From a checkpoint of a small transformer trained on Wikipedia: biases on query, key and value.
Each number is 200 + 40 x the weight over the matrix's rms, rounded and kept within 0 to 999. Layers, rows and columns count from 0.

# o: layer 4 attention output (transposed), 192x192, rms 0.0632, rows 19-23,51-55,83-87,114-119,146-150,178-182, columns 0-191
# v: layer 4 attention value, 32x192, rms 0.0625, rows 19-23, columns 0-191
o114,166,150,291,193,260,236,211,270,196,327,183,201,273,227,227,185,157,146,190,193,185,198,175,233,248,281,242,162,146,187,172,211,202,239,179,186,239,175,211,260,126,250,182,116,202,187,109,198,199,204,222,208,204,299,259,110,179,114,215,203,209,207,146,251,171,164,194,138,206,217,241,252,181,163,220,185,224,232,204,196,137,249,218,189,198,178,289,272,243,192,194,175,202,220,167,190,205,227,252,182,266,154,184,141,202,211,245,220,154,250,255,217,271,206,277,170,219,239,170,211,248,170,173,148,147,231,278,209,148,139,83,232,170,117,86,192,165,313,163,133,182,156,207,132,238,214,180,138,176,210,89,147,190,219,212,163,192,237,175,183,180,155,267,263,220,122,268,282,209,156,210,201,208,201,114,192,118,172,186,205,127,181,195,178,235,186,232,213,266,212,248,274
o146,178,186,230,177,183,206,233,215,199,284,167,114,198,165,129,196,200,244,203,195,127,138,163,151,242,257,265,132,197,271,185,198,242,244,160,154,201,197,225,180,279,243,122,229,274,203,139,225,183,146,234,233,107,273,253,159,216,172,196,135,172,176,220,176,82,223,208,283,240,286,262,210,245,276,89,182,181,151,261,221,254,236,287,145,222,175,312,285,233,263,181,176,183,244,137,171,203,163,240,178,224,179,178,221,163,114,278,201,123,80,131,154,169,252,188,148,239,260,297,249,212,148,157,133,181,281,254,207,165,155,185,175,247,236,147,138,163,176,191,240,173,161,145,139,225,168,187,191,241,259,114,232,130,155,205,108,220,259,193,263,257,146,274,265,232,123,238,298,221,166,217,165,144,165,234,191,148,190,171,109,210,176,201,168,225,210,178,137,170,166,223,214
o178,251,171,171,138,151,169,199,145,238,120,123,214,194,232,257,222,221,235,221,185,302,183,245,197,234,181,254,268,157,153,211,183,211,193,216,201,191,213,193,187,231,139,176,167,190,217,221,201,185,179,225,214,170,193,168,204,165,214,159,181,252,250,190,207,171,280,187,169,207,162,189,266,184,261,173,195,157,197,181,210,205,172,238,278,123,201,176,211,216,230,161,247,153,216,218,234,151,231,185,188,181,279,143,173,165,205,139,179,266,189,239,174,143,208,228,192,279,196,203,198,245,223,166,209,247,223,210,254,202,211,224,262,250,215,238,248,191,200,214,195,191,228,204,218,191,217,233,155,184,229,185,208,181,242,180,249,202,166,162,203,202,251,212,178,271,218,211,168,167,203,187,157,239,158,179,167,187,224,184,220,196,220,159,203,139,228,296,126,220,245,227,183
v19,172,250,264,186,265,206,287,108,170,181,234,193,194,304,203,161,193,186,167,163,195,247,158,243,190,294,302,189,217,184,167,203,200,120,239,209,220,247,133,212,197,250,152,178,168,175,209,165,196,170,211,228,175,194,248,260,263,164,158,244,154,226,247,172,247,210,145,188,144,165,253,217,238,219,278,175,113,171,230,142,229,192,172,239,125,224,247,231,185,201,224,140,148,231,204,254,216,207,191,151,191,261,218,181,251,135,268,267,179,191,259,214,231,186,232,98,230,166,206,266,226,191,131,277,215,173,197,146,169,195,199,199,244,136,210,198,202,151,170,209,210,225,226,156,199,254,208,190,145,192,287,265,267,215,164,181,217,237,202,156,234,162,230,208,124,207,161,141,163,217,206,211,234,140,192,212,229,186,279,193,134,242,166,180,140,155,156,193,229,108,141,216
o19,155,158,120,199,187,292,297,235,195,183,187,278,181,214,173,151,206,231,158,220,222,120,223,203,274,279,224,119,175,273,204,245,205,211,156,183,196,235,263,241,135,144,219,224,175,230,193,199,228,184,194,151,214,279,249,246,251,266,175,154,151,178,226,149,187,205,161,198,199,232,119,176,231,176,196,192,203,199,231,202,193,174,207,184,228,214,210,175,225,197,199,207,161,184,247,119,221,207,274,135,186,244,161,220,189,289,165,247,190,177,230,184,132,273,247,177,202,149,202,222,282,158,244,102,212,200,194,160,184,220,169,117,224,198,128,230,235,143,163,261,131,159,204,190,194,218,178,201,195,131,81,245,225,89,150,220,117,276,188,207,232,243,247,170,205,212,238,187,208,215,191,167,211,221,119,209,236,168,219,204,156,128,258,183,256,185,185,188,183,221,189,236
o51,235,179,154,203,231,196,218,230,207,237,231,165,220,172,166,134,205,232,112,205,225,175,257,204,142,214,217,168,292,168,157,234,219,260,273,253,234,185,119,163,240,256,175,208,221,172,170,192,190,109,239,186,152,221,188,213,151,157,205,288,185,169,163,229,183,166,131,219,134,120,235,206,176,196,187,207,206,233,116,154,201,198,183,212,168,211,223,226,218,246,239,214,158,250,232,146,163,242,179,197,189,188,189,245,219,207,228,223,192,237,199,227,180,152,221,245,223,217,194,201,204,207,243,188,157,156,211,241,140,280,266,245,180,139,230,197,216,213,193,230,227,217,244,230,137,140,291,168,182,236,202,172,233,260,255,191,195,204,191,136,166,193,237,261,146,131,148,222,227,206,213,203,233,202,210,249,162,210,157,160,271,164,191,174,220,169,212,241,203,203,187,228
o83,232,195,237,246,189,197,249,203,207,146,211,189,157,179,231,200,244,239,195,232,224,258,197,220,171,202,157,230,182,172,235,248,160,167,171,181,217,130,148,180,220,170,214,238,149,202,209,254,197,169,242,203,240,234,208,141,179,133,226,134,222,206,214,189,210,223,172,251,190,226,135,190,138,192,166,225,281,265,126,284,181,165,156,162,154,208,191,195,206,248,177,244,161,187,223,161,190,232,200,148,208,207,197,192,228,211,171,200,238,222,208,165,200,167,187,191,243,219,137,193,178,177,276,180,160,208,200,253,277,189,231,238,238,194,166,143,181,198,207,270,252,224,156,203,178,239,153,272,169,188,214,183,216,222,138,284,120,210,266,203,211,199,195,188,189,190,185,174,176,168,188,214,204,168,186,272,194,182,239,189,179,185,106,182,222,165,177,176,217,124,185,185
o115,120,204,190,159,239,166,199,277,261,209,175,191,254,210,194,165,200,349,187,210,266,174,260,214,160,281,139,109,163,219,235,217,110,128,144,285,117,167,281,230,119,225,233,213,215,201,165,144,220,144,148,173,247,186,205,265,189,273,154,149,257,287,200,221,231,204,214,209,267,262,232,217,202,216,170,199,212,197,183,236,183,202,261,209,248,212,196,192,213,146,165,182,208,234,187,188,111,196,250,268,239,290,210,246,248,260,276,125,228,267,193,224,243,229,289,208,232,146,215,248,217,208,215,220,222,214,198,191,199,196,182,180,162,162,274,259,292,277,216,220,228,116,161,244,155,193,217,177,122,122,136,194,170,271,179,269,192,125,164,163,212,126,159,184,243,135,197,122,171,288,193,160,272,235,186,276,186,230,99,259,286,177,266,223,211,117,203,165,214,286,269,145
o147,123,202,138,172,213,233,228,246,233,195,210,241,222,201,213,110,197,320,188,221,166,139,304,167,300,262,184,144,258,219,210,233,170,199,143,178,195,226,276,238,134,145,195,302,182,256,210,170,146,114,205,139,197,315,264,212,193,301,131,116,170,291,223,103,192,170,232,252,195,241,115,195,201,217,169,166,203,176,198,212,216,201,174,227,277,132,190,122,232,201,229,233,170,192,211,167,151,182,276,164,252,296,156,237,162,240,167,200,156,142,175,126,232,241,237,196,246,186,271,214,253,151,261,119,194,235,243,135,171,212,173,102,221,249,126,228,217,155,220,221,189,68,188,155,234,207,162,245,158,136,135,267,250,186,90,209,189,294,201,234,268,159,193,229,208,172,234,188,153,183,242,183,224,198,194,204,156,161,140,236,230,188,299,194,283,182,199,195,183,250,221,136
o179,187,224,220,209,230,156,231,197,209,198,211,150,212,205,232,223,251,169,243,249,200,219,236,222,229,204,221,216,278,215,140,201,265,239,242,268,208,209,169,163,280,240,210,159,258,226,243,195,249,138,238,266,173,42,166,191,178,156,199,255,204,155,241,223,203,218,183,218,191,148,226,182,199,170,200,313,173,188,151,249,174,160,178,235,217,196,179,222,150,215,153,191,182,157,180,199,243,219,184,242,222,172,255,197,217,193,183,239,250,192,206,175,172,180,146,218,153,239,152,175,222,250,154,211,177,228,182,207,252,170,209,250,183,183,237,216,185,265,206,215,195,207,264,157,215,167,189,155,193,223,239,173,215,192,289,192,209,156,207,225,157,228,153,226,223,137,117,213,243,194,177,194,162,170,275,173,225,220,175,171,224,154,194,156,115,185,233,248,200,189,272,194
v20,167,163,119,152,217,154,181,217,205,223,156,265,244,156,181,157,197,229,225,227,225,155,250,163,237,231,214,201,305,203,149,181,254,150,231,213,233,202,288,166,239,222,277,213,191,175,223,177,214,245,198,162,201,202,164,217,105,196,221,114,160,187,214,265,145,218,265,213,126,217,252,228,202,192,203,173,144,199,234,207,221,161,196,159,181,300,202,260,252,161,240,260,202,226,188,212,221,162,149,265,168,282,271,218,177,236,225,223,189,213,194,168,152,179,152,240,214,192,161,127,237,249,199,171,175,254,218,258,245,188,228,193,228,217,253,219,223,195,128,175,192,176,149,242,183,197,253,178,168,277,184,236,212,171,176,184,221,186,186,135,266,215,245,184,203,175,140,138,150,156,184,179,249,232,208,188,168,228,208,199,184,220,196,154,254,237,121,244,235,136,201,218
o20,189,145,206,185,177,262,234,228,242,275,210,214,191,213,149,243,183,149,171,153,232,203,157,207,142,176,219,192,164,165,169,244,136,206,192,177,216,163,284,195,165,225,243,172,193,274,177,221,171,193,257,189,240,307,206,211,213,201,292,246,209,230,167,185,234,253,119,196,216,206,178,272,298,147,198,187,217,207,174,211,185,164,284,255,251,200,154,147,192,202,240,239,189,150,189,163,178,191,202,189,151,218,155,237,271,189,195,197,188,200,162,249,190,281,192,210,214,183,246,221,173,206,260,201,276,183,141,252,274,160,165,183,231,227,291,178,259,206,214,226,355,163,175,233,154,194,180,175,242,184,220,130,207,193,266,334,198,154,151,198,208,88,225,247,260,103,256,184,176,276,230,220,248,272,183,105,215,258,227,223,363,219,227,216,169,125,187,192,231,177,178,249
o52,118,186,205,158,211,176,185,209,181,196,256,215,231,152,190,211,295,192,231,176,239,225,186,205,109,258,151,172,162,182,125,199,177,200,184,184,227,212,140,185,164,193,137,170,145,132,164,212,221,163,181,185,253,119,184,107,181,81,206,150,176,248,152,200,179,166,157,224,227,250,238,231,173,188,160,232,192,162,277,224,172,171,153,213,223,286,155,225,208,154,198,164,152,201,163,170,233,250,155,178,204,196,194,197,194,216,232,191,209,155,174,170,226,134,260,129,160,209,166,164,206,155,232,244,245,264,240,182,226,166,274,256,189,240,197,228,147,188,206,210,240,247,191,208,221,197,233,204,247,262,206,156,204,170,173,170,141,192,235,248,225,197,204,197,195,231,170,195,195,204,234,171,193,271,146,172,230,247,209,221,167,235,205,235,199,225,210,235,171,141,209,174
o84,187,171,192,219,212,250,158,232,182,264,252,220,133,261,205,197,224,157,166,215,237,256,159,196,190,192,203,220,229,199,180,265,173,184,204,218,230,254,192,224,110,207,207,134,183,206,199,118,173,191,192,194,214,157,223,224,183,254,207,154,196,175,151,193,197,192,224,254,176,211,194,256,222,168,197,202,233,188,147,221,128,178,241,198,166,219,238,193,264,221,213,213,163,190,250,161,223,293,240,209,185,217,170,175,168,208,242,227,197,188,162,237,149,123,180,147,238,211,221,211,191,120,193,267,164,218,226,188,159,162,229,193,163,202,218,246,237,169,202,206,309,242,262,206,202,169,257,249,163,212,157,151,185,230,207,313,181,138,200,208,148,143,239,187,226,181,241,200,226,290,208,208,231,222,228,219,192,180,133,178,257,219,169,231,250,171,211,216,232,157,184,203
o116,196,252,186,219,104,217,194,200,207,223,223,217,239,199,220,232,174,219,200,227,221,170,151,211,231,206,232,258,157,149,149,179,178,139,179,180,197,192,217,229,308,153,155,250,288,219,254,274,261,253,242,178,181,175,182,149,207,160,257,183,107,174,207,227,228,181,224,209,198,281,225,249,239,179,191,219,126,185,232,246,210,238,256,226,195,208,219,119,166,243,158,181,148,219,176,164,183,269,208,215,163,242,206,197,207,194,125,207,190,185,255,258,197,114,141,183,217,256,170,210,148,252,275,200,165,248,149,192,227,210,169,145,260,155,186,143,75,192,196,239,215,175,279,122,248,229,218,193,302,173,139,97,227,167,197,271,279,190,162,210,330,180,186,140,212,227,248,199,152,185,291,162,223,178,124,208,188,256,181,211,154,262,143,212,134,234,178,156,143,161,202,193
o148,231,152,208,189,184,308,181,205,175,286,175,179,201,229,159,259,216,159,153,224,271,166,143,208,295,202,192,239,175,112,226,254,159,175,228,148,181,170,183,236,191,211,211,140,241,199,179,214,200,163,211,185,207,289,131,241,237,217,307,172,200,186,142,196,277,210,141,224,257,200,216,239,232,221,157,146,219,135,252,238,220,214,332,252,185,194,192,183,193,132,174,260,147,217,197,152,189,222,223,143,115,217,148,225,159,206,182,243,230,227,202,277,87,152,153,163,215,262,170,202,146,273,245,262,212,162,142,216,214,245,157,221,236,233,277,105,161,200,215,213,314,155,228,205,190,234,231,158,257,227,172,113,193,142,227,282,248,146,206,169,220,157,251,213,218,162,227,220,222,229,220,174,250,270,168,180,172,257,221,237,207,204,114,232,165,149,196,190,205,163,220,204
o180,170,201,224,209,264,135,194,194,251,148,140,180,236,150,141,215,182,200,171,213,225,178,223,134,207,140,189,181,164,237,168,133,224,242,156,221,251,226,194,225,196,164,192,187,177,205,197,222,204,230,208,267,217,183,210,190,192,164,154,203,217,249,157,198,218,238,206,147,174,248,254,133,175,194,213,266,228,249,175,104,187,245,165,200,228,201,236,232,235,197,243,150,255,161,181,228,237,139,180,123,251,201,184,175,159,208,190,189,184,180,133,211,276,208,248,256,207,201,248,172,170,145,128,220,242,169,198,222,216,220,178,200,196,99,159,225,173,225,136,174,114,206,140,231,231,233,193,233,166,163,160,263,222,199,80,148,193,222,200,206,284,190,207,219,115,241,193,167,221,178,181,203,126,144,183,205,150,282,215,190,217,213,206,195,224,168,214,220,196,193,242,219
v21,209,167,212,124,178,197,296,233,228,225,280,177,214,254,251,178,252,177,176,196,235,240,234,254,215,291,199,195,233,199,219,142,193,166,161,158,119,196,289,215,263,216,161,247,261,192,163,160,244,225,158,202,162,216,175,196,227,230,163,262,232,205,172,207,240,176,177,171,145,271,245,220,175,185,212,206,212,179,187,149,155,158,144,167,299,212,147,229,170,169,106,218,169,194,283,209,244,190,302,166,149,201,249,236,172,209,221,163,150,175,229,226,272,207,173,182,173,140,196,210,192,150,204,180,185,203,213,201,142,214,245,142,202,128,227,169,146,232,168,183,288,216,200,278,175,157,155,240,251,161,209,119,158,142,216,177,156,182,198,244,217,187,222,260,231,219,197,221,149,202,160,243,207,186,292,187,182,196,148,133,251,292,188,191,215,254,199,184,225,242,184,217
o21,183,202,160,236,159,236,254,234,224,145,222,172,164,233,244,215,169,295,212,176,239,138,170,230,148,141,222,172,165,236,247,210,198,250,125,190,229,163,72,166,244,207,213,197,188,230,158,232,180,191,154,135,190,216,240,203,243,241,262,199,202,223,231,184,182,168,149,239,175,110,184,209,157,216,194,197,187,144,195,212,163,131,199,204,164,160,204,286,301,104,199,280,192,172,170,191,207,281,137,148,208,191,194,215,204,236,162,224,200,147,189,111,188,197,282,278,232,267,83,178,218,209,250,174,194,272,196,206,203,221,176,195,150,221,134,178,188,141,187,194,119,205,227,180,263,241,183,159,190,134,227,177,302,205,236,211,244,176,229,194,222,233,200,162,287,202,232,188,173,175,192,152,176,164,198,226,65,213,221,203,190,295,179,184,266,187,154,184,244,178,167,175
o53,205,229,182,193,145,221,204,190,181,191,196,219,158,141,177,248,205,228,234,219,189,273,192,128,178,203,187,188,214,189,186,192,238,161,197,200,167,278,208,142,194,219,183,210,262,179,147,150,198,199,223,173,171,194,197,189,164,202,204,156,199,197,228,174,210,239,289,203,130,205,194,174,245,202,214,227,207,173,179,225,180,224,148,233,157,245,275,232,218,206,208,236,214,292,175,220,209,188,167,226,111,204,234,213,139,182,157,214,160,190,219,197,227,322,208,222,207,161,210,205,173,222,225,265,203,237,121,196,246,122,227,235,166,255,224,201,225,212,198,219,236,149,171,217,126,156,188,198,213,139,272,199,199,153,189,175,164,198,174,206,211,194,156,212,156,138,186,282,199,184,221,210,252,171,202,222,299,180,172,191,178,263,277,160,174,199,222,190,161,221,330,175
o85,153,180,265,239,185,218,215,190,226,209,217,231,165,230,293,173,237,189,238,162,201,207,183,212,142,193,230,180,160,232,220,246,227,190,208,114,168,121,142,174,133,233,220,224,183,202,163,175,234,217,214,202,183,86,185,185,217,208,196,162,238,191,244,170,214,193,165,236,227,214,193,144,252,255,210,149,187,264,195,241,198,166,202,216,73,158,255,174,213,135,226,215,301,222,165,193,162,271,185,168,247,148,169,199,152,205,210,220,211,229,170,224,127,266,206,201,215,245,138,204,198,209,157,206,270,264,168,165,216,180,161,186,224,167,245,169,180,151,134,171,207,239,198,176,225,203,198,189,170,235,140,183,171,193,199,195,180,189,190,220,281,170,205,215,153,159,180,180,188,244,170,185,224,229,181,214,239,192,193,181,168,240,237,199,191,215,193,182,221,208,198,193
o117,183,175,151,168,106,159,205,198,112,117,202,185,231,196,199,244,175,277,255,207,216,199,217,185,212,211,136,242,195,241,180,232,159,214,209,214,190,187,206,102,254,214,159,274,212,163,183,215,179,181,196,206,245,152,210,157,212,243,242,218,181,170,184,222,143,217,243,218,189,178,244,236,199,196,277,215,214,176,202,263,237,239,225,352,248,194,239,275,218,222,254,232,219,246,177,178,174,237,184,245,150,195,178,211,164,236,270,211,211,190,152,150,228,238,279,240,260,251,201,120,213,180,171,232,116,205,263,170,194,130,178,268,219,179,223,137,225,173,241,275,162,205,207,139,187,71,248,218,241,223,231,199,173,240,288,189,242,126,208,225,192,246,212,237,165,175,216,166,186,215,257,204,184,178,183,197,208,169,197,181,179,258,229,196,176,192,194,163,153,236,207,203
o149,213,197,192,222,99,183,253,200,164,139,193,143,188,210,243,238,191,345,211,215,238,140,196,218,196,133,238,217,161,222,190,199,136,255,128,166,185,148,190,192,221,257,206,197,162,194,148,249,147,201,204,214,228,227,261,173,225,275,262,140,213,237,244,193,184,238,146,215,153,150,224,231,186,295,270,165,193,163,230,207,171,177,241,325,168,176,169,226,271,195,184,200,285,216,182,186,141,220,161,140,174,238,228,219,170,316,175,189,169,169,156,144,141,252,270,270,218,302,185,191,189,174,215,182,235,258,292,182,225,241,139,258,168,163,184,163,162,131,179,214,163,85,222,146,257,76,196,209,249,193,235,265,314,245,237,190,229,153,155,220,161,231,240,239,180,171,206,209,170,182,261,187,189,167,197,150,73,189,213,213,214,281,229,199,264,252,121,135,239,168,215,135
o181,144,232,243,261,203,203,178,198,185,208,183,215,177,175,129,212,213,165,236,157,173,265,207,176,200,185,251,195,194,255,202,266,199,163,209,212,248,217,221,233,185,237,226,229,213,205,189,171,189,201,219,227,165,159,227,185,181,232,183,210,175,166,243,179,256,228,170,173,207,174,214,173,228,193,149,115,214,181,142,217,248,202,182,114,263,214,242,225,253,206,184,234,136,203,193,216,225,179,201,174,207,193,174,212,206,187,205,157,164,247,218,206,203,260,168,215,167,210,222,214,163,243,172,177,209,219,226,230,180,206,244,186,173,215,175,178,274,231,240,208,216,279,202,208,279,159,158,199,208,250,202,163,213,245,273,217,153,227,233,207,225,193,197,230,178,244,216,203,206,186,252,188,221,224,204,164,206,186,276,89,147,148,159,154,159,205,253,192,186,204,304,208
v22,205,196,181,223,177,189,142,174,261,151,191,294,160,232,175,223,216,224,198,165,212,194,227,220,159,192,203,185,159,188,251,190,230,246,159,239,186,137,144,188,179,187,229,166,241,188,175,233,213,278,203,204,177,202,206,230,235,165,222,236,232,135,213,168,153,248,191,220,238,255,173,175,177,208,183,245,195,217,203,166,203,142,253,185,186,215,235,231,164,205,253,175,113,251,162,254,197,266,254,226,264,226,270,143,236,239,142,271,269,189,318,183,251,140,192,201,162,300,189,130,233,138,210,272,284,132,188,143,173,202,186,197,245,265,265,184,160,122,183,238,179,174,174,184,209,186,173,282,134,273,151,221,177,122,174,185,126,198,147,258,208,153,217,199,133,143,145,255,172,253,171,147,203,201,196,190,168,142,219,154,244,187,192,236,230,198,225,259,254,222,171,143
o22,204,160,212,202,174,304,275,189,176,243,125,124,155,243,242,199,219,179,196,260,219,233,242,242,252,195,251,171,185,189,253,166,212,201,208,212,208,184,277,163,180,218,296,164,107,200,163,152,231,242,180,246,186,187,160,150,185,257,254,251,234,300,187,126,252,162,165,210,187,213,179,148,233,238,219,266,216,183,157,166,170,197,255,203,218,278,211,228,224,222,201,216,242,162,205,165,261,133,245,124,241,146,200,209,257,263,227,192,256,296,221,260,165,115,139,223,175,194,180,168,200,177,139,210,239,240,167,206,121,212,237,277,236,231,159,350,212,99,141,175,227,227,146,211,200,147,150,172,232,260,268,163,244,158,230,174,223,137,149,252,124,213,200,119,146,193,185,184,231,229,127,229,213,238,228,197,167,217,145,214,185,158,256,194,189,230,177,268,270,211,199,233
o54,183,305,256,183,169,208,215,160,156,186,225,205,253,282,227,242,198,243,134,181,180,216,186,280,166,196,211,210,220,154,230,218,215,157,149,258,234,284,241,142,245,229,204,191,208,217,206,209,207,216,217,212,244,101,205,134,191,206,173,195,125,172,272,240,164,246,196,219,185,169,180,246,230,164,260,232,203,146,146,210,213,239,260,205,221,284,247,198,175,161,233,157,211,174,211,233,197,171,234,277,226,205,170,241,203,281,208,229,162,206,141,195,199,226,223,281,245,269,232,185,216,170,194,165,200,144,220,229,221,232,214,183,238,202,154,176,231,222,209,234,244,199,204,180,176,191,191,180,167,189,204,222,218,145,193,246,224,149,197,216,279,211,175,222,232,218,288,193,213,189,179,182,271,213,204,192,191,200,296,247,265,174,226,197,234,207,196,142,186,247,276,251
o86,225,214,201,180,201,231,193,198,143,204,182,221,210,228,236,203,164,206,236,201,136,238,118,211,167,175,196,214,218,244,232,180,234,249,201,235,220,247,185,129,213,226,194,193,143,201,174,159,196,196,242,216,215,229,194,186,168,184,228,175,229,176,134,182,173,208,230,244,291,223,172,191,185,162,240,199,208,192,222,189,195,226,210,202,171,208,244,259,119,194,207,210,160,224,179,214,199,159,150,214,255,179,195,182,241,218,249,244,208,201,146,189,194,174,176,126,180,219,143,204,224,188,131,207,180,229,258,161,211,149,210,164,231,193,231,182,256,140,227,202,215,222,263,213,155,215,182,121,195,218,179,224,210,211,223,276,256,194,169,201,166,201,158,181,265,169,188,259,207,190,165,187,243,226,193,254,192,278,238,248,170,214,200,159,189,225,201,247,192,181,177,200
o118,212,249,209,226,148,252,226,305,196,190,206,136,225,184,240,199,203,271,263,182,182,177,286,200,191,197,275,184,196,196,213,161,203,143,174,281,203,149,198,144,227,263,166,208,111,130,194,204,150,211,198,189,190,123,207,188,156,298,174,167,199,192,220,158,279,195,217,155,162,207,219,141,176,125,255,192,179,273,137,219,228,248,159,201,215,211,125,89,231,232,171,215,206,207,164,188,194,192,277,257,191,177,138,210,280,211,208,206,207,154,245,252,196,100,174,145,242,248,201,219,141,199,215,152,111,213,124,236,212,145,212,211,180,145,99,178,114,198,235,257,119,164,269,215,264,195,203,254,275,159,236,200,226,225,189,147,245,221,225,143,245,300,163,73,236,150,192,205,157,187,273,186,133,159,130,202,213,236,182,276,196,116,181,111,235,200,142,189,196,197,156,200
o150,207,167,205,241,165,277,271,196,173,167,156,114,137,189,220,174,225,208,198,214,158,193,288,157,241,268,238,163,198,125,244,203,140,213,189,228,149,195,203,185,183,254,271,199,117,199,118,134,172,257,226,259,224,276,167,135,158,246,252,228,231,253,209,101,267,157,194,192,279,256,202,133,160,209,201,206,288,199,258,216,187,161,209,224,226,206,246,210,207,212,117,250,220,170,173,145,181,140,224,195,235,146,119,249,237,187,152,185,221,280,283,243,150,150,194,176,274,207,229,196,181,228,185,139,170,285,151,221,115,158,160,263,188,158,182,249,215,159,149,192,256,220,161,229,183,140,194,237,244,285,265,182,259,189,203,159,264,112,152,189,115,166,213,91,190,207,200,270,169,251,182,271,197,159,183,199,182,234,104,217,190,148,199,129,205,233,186,231,296,191,232,240
o182,236,205,248,236,254,160,174,131,146,180,209,179,203,249,204,148,183,237,218,143,160,139,199,230,206,181,178,170,186,232,217,213,206,179,191,169,209,204,198,179,277,193,165,286,258,197,242,224,245,192,179,181,169,167,217,220,189,157,224,181,171,191,207,245,195,281,272,238,206,180,195,150,182,176,191,224,198,250,205,182,177,177,189,223,137,190,220,195,162,234,211,143,203,183,223,199,213,196,167,245,192,172,207,219,194,179,205,158,203,197,147,147,252,184,260,203,205,160,234,176,149,239,204,228,174,162,166,165,214,156,196,209,189,224,183,165,173,211,241,243,178,205,230,186,169,189,242,259,134,179,212,193,161,152,179,202,173,166,260,214,262,189,194,276,202,263,191,149,158,170,143,164,144,225,188,158,251,224,255,196,264,260,243,170,190,181,200,168,183,197,180,237
v23,224,182,181,192,201,248,204,186,221,205,222,192,173,118,220,169,287,147,149,232,202,176,171,131,142,252,261,186,180,124,242,117,237,165,180,151,212,137,125,195,139,234,211,302,206,225,168,219,210,183,186,140,194,224,202,110,247,240,245,261,245,250,212,240,222,192,227,224,209,179,181,259,237,263,188,221,234,198,189,221,192,131,123,243,205,197,154,184,267,201,180,191,240,228,188,191,179,209,215,280,234,227,248,225,162,227,183,197,188,209,222,189,188,223,259,269,205,216,204,246,263,238,169,162,185,241,194,209,194,180,273,188,204,232,196,205,248,158,132,257,248,254,230,155,254,151,141,199,188,197,216,232,177,238,240,225,188,194,176,248,202,201,195,196,167,287,208,168,191,262,248,131,161,175,196,229,251,283,215,251,255,205,202,245,199,239,193,225,175,175,198,195
o23,214,214,170,198,174,79,174,255,160,215,213,239,211,175,189,190,181,224,210,207,220,201,246,211,210,172,258,239,235,123,214,159,191,170,201,193,180,227,260,225,157,161,269,126,178,234,49,176,183,210,185,239,131,349,198,264,152,224,181,173,196,203,239,241,235,160,219,208,244,148,160,186,158,168,192,168,230,154,171,215,208,254,219,184,173,299,123,281,148,233,254,187,210,214,184,222,216,210,136,208,243,232,175,172,171,180,154,223,179,183,231,246,158,204,128,202,202,240,257,224,180,143,187,191,162,261,277,191,155,238,203,234,206,182,202,223,166,232,203,308,223,216,219,221,216,208,241,192,161,170,219,214,221,202,182,224,175,236,169,175,135,161,287,258,269,245,190,89,260,254,240,173,243,173,236,177,162,173,194,153,187,205,177,233,195,217,199,248,137,198,229,169
o55,182,199,212,222,165,228,232,183,181,150,211,209,162,206,204,220,273,256,198,182,159,233,263,266,124,205,217,187,172,158,189,228,207,153,154,313,187,202,207,163,192,254,162,218,168,171,258,122,214,143,205,161,277,146,208,106,200,155,232,157,98,252,201,217,178,121,214,269,217,165,239,199,133,141,160,305,99,187,211,249,252,161,233,252,245,241,230,228,233,185,179,158,147,278,166,181,188,204,166,154,205,242,158,182,209,224,204,172,220,187,180,124,279,181,245,174,176,260,121,221,255,214,185,242,192,231,240,242,252,154,289,236,191,192,185,229,176,240,151,190,216,267,256,209,223,234,212,149,222,308,160,144,176,239,275,202,191,225,188,204,243,230,167,225,173,186,165,221,159,203,208,184,189,265,150,185,230,183,164,187,208,177,220,244,242,197,122,217,180,142,181,182
o87,189,179,208,252,189,165,270,199,144,143,204,231,170,228,205,200,211,157,186,204,114,261,171,183,215,229,265,175,195,167,232,192,198,124,168,233,157,224,251,202,186,232,235,152,206,202,156,183,200,134,190,262,234,238,165,217,154,235,228,175,208,155,148,159,199,145,194,240,304,230,156,284,160,139,188,202,178,145,289,174,170,193,229,183,177,223,176,248,171,197,188,213,187,219,178,216,198,199,255,189,224,192,212,172,161,186,229,240,233,177,201,214,245,213,171,161,241,212,201,244,175,172,239,210,218,179,199,148,221,160,203,249,226,190,194,211,228,232,228,150,144,205,250,228,202,238,251,181,185,262,233,216,216,257,218,231,198,226,264,212,187,191,216,203,269,260,197,189,185,249,200,178,246,216,173,228,118,173,130,251,191,217,245,225,194,170,172,216,144,152,252,160
o119,253,214,248,212,140,170,256,234,146,216,173,290,218,186,255,195,200,174,215,192,206,162,203,264,149,135,237,169,202,213,221,187,215,132,177,216,215,241,220,170,294,198,160,214,115,205,176,259,203,202,211,167,179,218,207,194,222,243,138,160,190,203,183,196,183,188,240,206,130,258,237,176,192,214,158,152,163,241,213,175,238,206,251,176,151,169,231,216,176,204,162,204,146,303,217,124,188,229,226,191,162,263,130,181,190,169,204,200,122,204,178,184,202,115,197,238,173,190,145,216,167,131,224,119,217,278,173,217,132,178,239,182,171,149,225,181,57,202,195,250,240,202,263,148,202,236,232,191,231,197,165,197,229,164,153,199,253,223,203,152,257,313,214,175,289,84,157,210,157,165,175,251,167,183,138,200,273,205,193,148,103,186,224,154,203,208,129,219,168,179,180,219